Each number is 500 + 50 x the weight over its row's rms, rounded and kept within 0 to 999. Layers, rows and columns count from 0. Numbers have three digits each. The size before them is the row's rms in percent of the matrix's.

# k: layer 4 attention key, 128x128, rms 0.162, rows 33-57, columns 0-127
# q: layer 4 attention query, 128x128, rms 0.185, rows 34-57, columns 0-127
k33 058:490400497501444558545552505501603484456493530483535444462532510539556490534491359478405533555477498449502496557396536460466585530466576501494436452535544487480490583491508477494470528493433448575428484554428448483477534508426437554470408479481558548510549513538515509446596475538357466513512498460532427540460482452602451534511585483506457501460475589549462384507559535510575481584499
q34 075:395536442470525491452586469527477534524508457525514436542564478536491513505487497477452536499541516428412541438502618433505507504535592420467437445454521495520507503497473438530467555506573485558440425522399438484555497435461541472531473474557551428494424363427489554487392462549508543503471525605533548473569457507516626425420454474545491482470455589445552460496574505531464535504449
k34 068:509428531514498486557491603482474521458475479475551553377455522568578523474502451483465621525467559527470530461472488498549575557508513446554506503489656483523517428549425524490540517494457522561448517615540590460493502456476427494582439595474534488527514486556512478459486519520529404569431388443546479505540410452545437438479479498505509435549426491538496451572496517580602471512467
q35 080:501412494469533530508485568497417423461470521489479429451480528506539481515461531463517538462425423520480517507468426567499404515433460507573446550470510451528492434506410534490430473445363467485460525541552571497420488515520455587445423556405490464451518471522471435472492493592457489553496501452501410595442628592392464535613464491520571530518484492478465449519437507519563472545523
k35 062:542462507476554405517422440459510479587606620486490522492531592422429453471455601447509512566537552455514474473440534526468463516492481556550497527487492565551464518439567549461567387503477452453560604565412446458538609619450582486426528478500533453527543516439461489543490602459482485550542494493431492463438450525463538513461545530494410480563515519547473487483515531467490520544452
q36 085:535516411541542468479456435449495527576543559498525463460446465400470488409468571562542456427493511504498443537532441574427454594467413489516522541544507507594497482534482559506404481468520401516402560428448514519455671523497539488469501490379443512494485553524484512536515515478484608471582413515437485420467491503450534461568533500497544501513583507485464456481443565477428537489469
k36 063:506469446523517408546511557516543563474478551506502532495548551484459479404539502455408488613461453547493507487395493510622445467489503488446571430484516494452446491515516519469478490487497596562413479572546408497462389481528429486553435511514484492506456573472532475479428558490429335522411503421528594437582524550534490551522502485545491431512497491483442425468510483406537455525537
q37 070:480531508460429466525583500539554552489558518513487567524513463580422518623457465504541521587497582507547549503543562473506519434564551550542535438410496436442502507446527477434577571553520613550619513469526401443503340570565536441458506481523559536562503540482537509462501489524542405576548513502521513535455483538541485508391531500460405460507494488509543520569465434510493456510489
k37 064:530532571497510509517526463526445487503622540575517425534378542456539449571463457420542451436562544418575465495531481520451540611572539483448496463495441628513480552442534482385493511525564579423601509419441505531482547508566515511474508592444494455472492447493462560590569534540477519477551471570532399471539442501488489480483497479431555544499493568497486510430461447443495452484494
q38 064:479549419539600453448476422473500473528542478474495528523448400468469496391479498531526518488529512533449366459540471435522475498568507465466480507554595512460493488488562488576470470540560465570418376499470470499412607491439422456571475473513457555444587373482500498522437496496511480490522539468479518491564486428463531452602485440549567431444544529448411461477526509521525519521392
k38 056:481431532497507572451500503524460521498531537475437555591472521568574537473567544508535532563600510416471562515543517473483592539437561559574473485437586417473508400504421420487520510544460548437548417614473503452594521462548428436512537548464524490489527456509465467532567471568497528478529528512519424546535471494551443530463533456488604556504489501536600513443437460541549461478641
q39 070:600490372612468577473487453491504454477550442463526552468464469513496428380541480421458557538468522510438484608499489552582547450470483461429543520554497512534482417503600560455535453529432466507567460521504570541471541488405447492500444509525488478517527470572405471495539439518402510431446478461527439487488408445501469519577439452467530440400581561493480462493481551518520465456449
k39 061:504561614495525549498525437483493484543485438409522485493425503529504517506446523561527517513537534533539516522550550469398477520591557410607473571559387410491536457549404491448548486511525503543582471456499467450570550498542522519468465523522439519500518463518432479404542561534478481519488497481516363451516585608622585483536466480456561612488468559511547414521485486528517510517541
q40 069:455573382428456497548451527566482518489473453569470530444564461431483555572462500521552481507475425504531461416491509563467518482552456497564501509477504486510524495487473492533466517455508526505582625474485495485559436517529581488369506470518580427520448558529483463579472488594435562535503542526472400506440463618409464549475572475498464510457535517535561498522485539528491394545664
k40 055:519510427504378507508534480498567503618455466523536518493482571442561506538423430415429473500517456580435482487544527558569406606519488483545468493539490466532559395416558502457538427483523478522421534444501584448543398596442512527551531485549482401517506532540515493445474498425539506481508526547437574479506511508474511527558423527504519496518483490392436422506580550588582513524515
q41 070:440472517483446545530509489541585496527494576429525365484446531592531482558643573436433473446542488437469505520517509477546495459398476420438473554450484472438509468564536500452471491525418486524567385582530557497536504540483546535497491519515484512432491447471460526445531390503471587467446571572574494543504454515564531394482443449488518541547476424495548555530457485519573572429484
k41 058:591440546490503602572480627461494414465576494502511511484508541559503513509546495425494471570507535428450419600569538485422584482430544506421544477485458544448603549607478448411551480488514526431477507514514504462552632522624490508449509458487552541482539477549460568512507556534517460557571536527551456462524510517514448566465551530526443513535553495509471575564506517483405505555476
q42 079:570419547512505544586480593518474511400559416485444587457525500506542506559497458439510559551491534512563573463535451486523464455479492518547540566457409541508505512509471522476542489466423555479549622518536470533503408525509546556489489552480462354464552583551541432435604512528454549534379517448517490586396533590440456493561525524437451521514454479546519518546491499524510511535571
k42 050:418527590478531491490476480546454467533512558466581591566480455507610520516549464564521443468532419593502414507512500593467430543520539463468528619478482446454555532430464580473499507565550474423509540445485528523485490365509533525515470437485440470471520492499538484557481504488546482540540440581462451467563493575536504478543474471467476589446581499455473550420500654488458418466566
q43 072:547425461553486424520450500528451466569531494471525433537467532459522485514601466506466552519474499499476504644553447418502442499484480454509490532464459532530519487578367420520553503491385494634443423508519457528609637454463505499463471516482571491503488521463467464461527503365533567465426447604471506514397529539468487460511517500444593488470544535549481451491455524515479466538507
k43 066:527563533518441572562563528529461474564501485548494460463520459669423549471565523457484448559514541469421490513463406552460513460469470524426559529485469448442445524527517398378452456531511475469551499538551494501466580443585478456448517545521542501430465482486445497558622467421489567538494509411491516467574502424543509514394571506562520546442531570546491544557521465478507440523571
q44 075:478503541484554490601494510492468528517529459501483540463470519434484515374440493543571386536518545534477567352496467455504406493640502610596427533550544445452527430524440466560529490542525491523601545523459402517498386596466551445499513538539431469510432546485522488500545499536514584527485587462469438509459523494529442551508589567532464556513479481511537490522563472480512491479491
k44 067:490505613456488527491516510458496527546528492442498506582494434503624466555538580456459512463471495512425496456525451443438501498421510487487569526388461521535539521496590394557523521499549542479429598494451547475503518440568369463520517497559440504480541520586465483463444528446531521480416518528497462494545502590507514507547494499478449663579461586512560522439539510525529483386583
q45 078:507528453561518415473473397480544523437449421593553440452535532539589463476584515451496442489571528424484555494563571444496486506531543537481470450445483477398542408606557535446491526510479453567524576511563490492510483583459560606491503553547508466512598578544486395470527562475515579533468486497517560576569504483441503525577522537481484494603528418412545477446451500536521524500505
k45 063:375430470498602498462522594531474497434538537533496468516575510452542495459503507464439449505615413624550529543513408593419515510496551491547529497525531520564481519438412573538472474496629648436516473480492559440467427483559525480532531565468550432530474479435482481513453553515443548467510502479493521492518491521531447566565501538466551461597490466498483496588526557547580536505517
q46 078:500418498465456599597480527480539500455561557547465412443623479579538460565509454399475497506490509514503557469495560480548617467548466485463453523523530472450510445481508500463615486495440533458443503617563472522496383447468428512515500533526529457536510472466532511413443470549462559573525502460515463580438491479495469475469431397499569576496434488497550422580539435485467556504590
k46 073:451527549533557511532482535532502500562467477500624457482534477415554607509520420502544488501461554486607501587477463481374385492513569501541535598480434572570488509476425507480552431571441503445543522480475477468441505487578610498410479445458583485526531526575517473516478494530526478497492524607578498489543456607443525529471570538462511513557485434500495465526540487548424461436581
q47 080:479514402486541502483587523545567547477552430517586587416496463487422531468576532451407569464466439560515355518508463545538570514533495489450568533510450475521573576547564475441531481554554493551480382571459580440445425482447473443521594427553455504462483493505491462576542515570454412428539481478452504480507461434490457478548535423470504476442530516523540512498586526482557480499462
k47 067:438560519409554460590462418574584490469530449467511526495516521560365422486471481472472521475490527494468421591495526456504495521480516552537543570488487467465557500494415452498489533527418417495520434522583455489555619529449472563519418532579563571520415448489468499497512533453448519549562475504627460458550505577461520441566466422445531472522544518518494542498571563491538506535623
q48 076:449393463548552543535451573521501456544529622452450472482496512461497534437476514544495507515473432508556385542501446469486506517474481544618519507504488520478617479425501518490440535490544510474492527444481476490487536581559457552394518432379424525470538571508470468453550537438560452540581551451444371457544506554482543503545580568524517554531571466462393446453499541491465424467538
k48 069:523566584443526439464495454457510516573438484503524551552409453512432513480596578507529410483515426516453533476481443510499542507564386435539598473457359573460532506512529474437499504491513578423600619395489512471565506478518469490534521531476546476522528546505539526571459510502587561526434459547499495506496471542414467619470452494525467509491487522520625515465475441473455536432516
q49 073:480501534448390421585562510527545544484454446473496445488606528500546494449492478452487483401526513390410623463424581491504493432554575468454508507495543496494462469601473398526503540519468522497463460571422464494575404434431525423525554449616507466496443422444497521557403457509539508507470532543546516534551497549562562442413477494448481474500507578477559511540514497515508551483503
k49 051:485456427495441571524523519529419512479456439531525527370489432515566556470533508473491587518474545578482540494569534466463568593569575422457485469512598495479451477574544503509462460465494458594394401549449609518441559425479412494591499559466535514483486475593496474441474499608497547535498445530543474458547412491514424494488527516527533505485438447503504462591521524554519536576490
q50 083:513440544430386466625495561545526557454515408493532461495572546530542559509516452400479523454440452446501673520410433498522562399507589459507467458403495441523538474473429508442534530469460510505623485536487484498506413461511556469473503461550522518482501455469536449441496484553514458586420452538551466587481512556502480508477433492508460528490513475554551405507525510548469546457561
k50 073:508490626476516494484548446529461494482469513519580473468397474512453516573616496528573535550480448498473438497573591552521443538547484528504530461524628446495453464458442400472478475514510483433422516402501492516600592483471443548494520503519493417525581494483456517549446573539518451490505457493511512438551395536606521581540519534474480567523483524476601546523507534549472621543572
q51 079:483573438488574423450432544516481505458478520397463612517487397511455526474470567513543460595470476528470384489567461500523522454480411537573511478408488414513480480505536550499495495547561604492513459465549474445384459502488456547542530515469472505402578526565496564484589506493507421442515521469504472446449523448490469475544517460604543533408418526462421502454467470490551530554401
k51 060:438468465476514456533458635544470466424430627482515454599548482567497505505583495475475429530454481527489525530514534521526548474430565461477512469398497486487493557429431506503551564530460451520548481626465415497500374515542491462444461566457496475547566540466532538534427538513505549549543458506564523498541560601534451546460557452569523567570446580516432462507523418468491433464553
q52 079:441627524507481459489529450491501528569476474490528439505540461545484467452536525561476444408537500466403441538479558486475532585497569547412522486464559516521523544529575500544478595497599525481502433435440511491567607577556552484527493427489533530500447465442446588496434518401558550482586525579493567401585410442488540418454441472519500493494556538479484542474561507520477525421428
k52 068:518415504471476497540454476514549550475397493580485565474496543497569505484485561502410587492505560555492548623606537479598528436491525459553519413527546492574559432558482455460543429466514489591486418627562473516528440506459566440528431544542520496550528464500509455495515559563526548592471438378451521549485455476599407482534506493514514475543472521483529413531524501549538510525441
q53 072:584467513462405561608418579504485521454517469525442416467528534483507593527524456475498581532431466576523557462487444482555458457519407482481431468515495541636524488536484441425500527470423498517500671571505546547517448526478523542491414502492512423502586560450445482475515450502451554489503500464503407522442513568450452505548519501423537547504469507495564496468499474477500452596614
k53 055:541558444569492413568480434495552591545451523516536491429508497445436575460465541450495451511501446530538432489393521560454449564556517450466502510574411534499412492399544575561479432507465452493432557409475548408428490433430519542411510488520482507525512488563513546481529468427383492548501508478521528407566512597480540488571449551414458476563516552484484489465486584485445517499472
q54 082:490557565403471477526495498467536480546402534568442473538501464558519475489528504480509443558523551469495498552517497405474572498578561436428508432512508514477516526486511457523533556579641563574553427489478427518512478496549457492528526527544464507617454513534490480459486514503510538520548500512574520508589494419595476457285500504470434449519433523493461464512570380453487474545439
k54 062:491431528490597472468515507475422542497495582505475551566545579509371484454494493492491508465513533536631514509517442491468488428488454525576562437545435507474439565402585523528478490505537570436692524496472574532453512461557492496443490566458588576465514558500479511525531502517489543403474471337520520478475464491471553478542546548468544529494523487436478530476461419490428468498518
q55 089:457516530468550443486503494526591548483458551441417555559529461570529499465492511518523404487471535506442436450448591526457588552647457559483507435473572478509522474492563554537544464537616571481539490546461553438441456499634462448505511538459412570515501507524464592506444504525481525515542417502505502481450471449577482482485558472490551442476508424404472483482600400474527577536461
k55 057:466428443537394517484469515556493550435453479449515433502531557479577554426514489554475545448473484429460466533528460515363524535408562480554553534626589434547558481475535522542391402479510473505393454526547469463469502455544456546444560562475456531457595519474528520514553518573518535530472474493510464558563447557544491567548558525417429548589555469473503547476487511488446559441515
q56 071:509503445621503494516488462571553491504529620526476403549542486500465476431461521511449517495475482475527407468483444534493542534494462458446441476463540594547473502484562489459456476491486480482341530472495569508355514502585466453478501442361494510434488501516535436493543507358562432429526529584474543505480527578473575502515458491462562487532535478510438439537448475500499520405414
k56 062:431443487483487531505436510505451460458503504551509495473476620522595522506514417538430523542536487445395528531617557434554440460504490538456554500512509543441528523550554489496641551496484523547522417461490519511531443556500464468495521583558517551469493434469511545521491441589471454441492424609559549450583516554551451511496529494455544587529498496606581554477382427460476583486542
q57 073:491497405426578435480506502532533515426475531574524575488525468533511523517398522482513405433501475490546439521495469587488511440638472563608585491491525411548516484435518517485489543522530578505518571538567532445456431491474567466366514527493460550520493532552573450584544463631486517548499512450465447456474562556526381538495571484465501434511467456444458559473519466520486479542551
k57 064:519530502497398484414587458532578523504551505513498418544466492386468433487505465446490529605462647441494393515477475480507479478540467588447501553459450634484491504556417499519461505476569503467476504505492476575463544479604512462548562432552386422487479442433507455480410511397502446444521478603462487507560527526440491538501467477470539467548506574546504521539531515478500520438467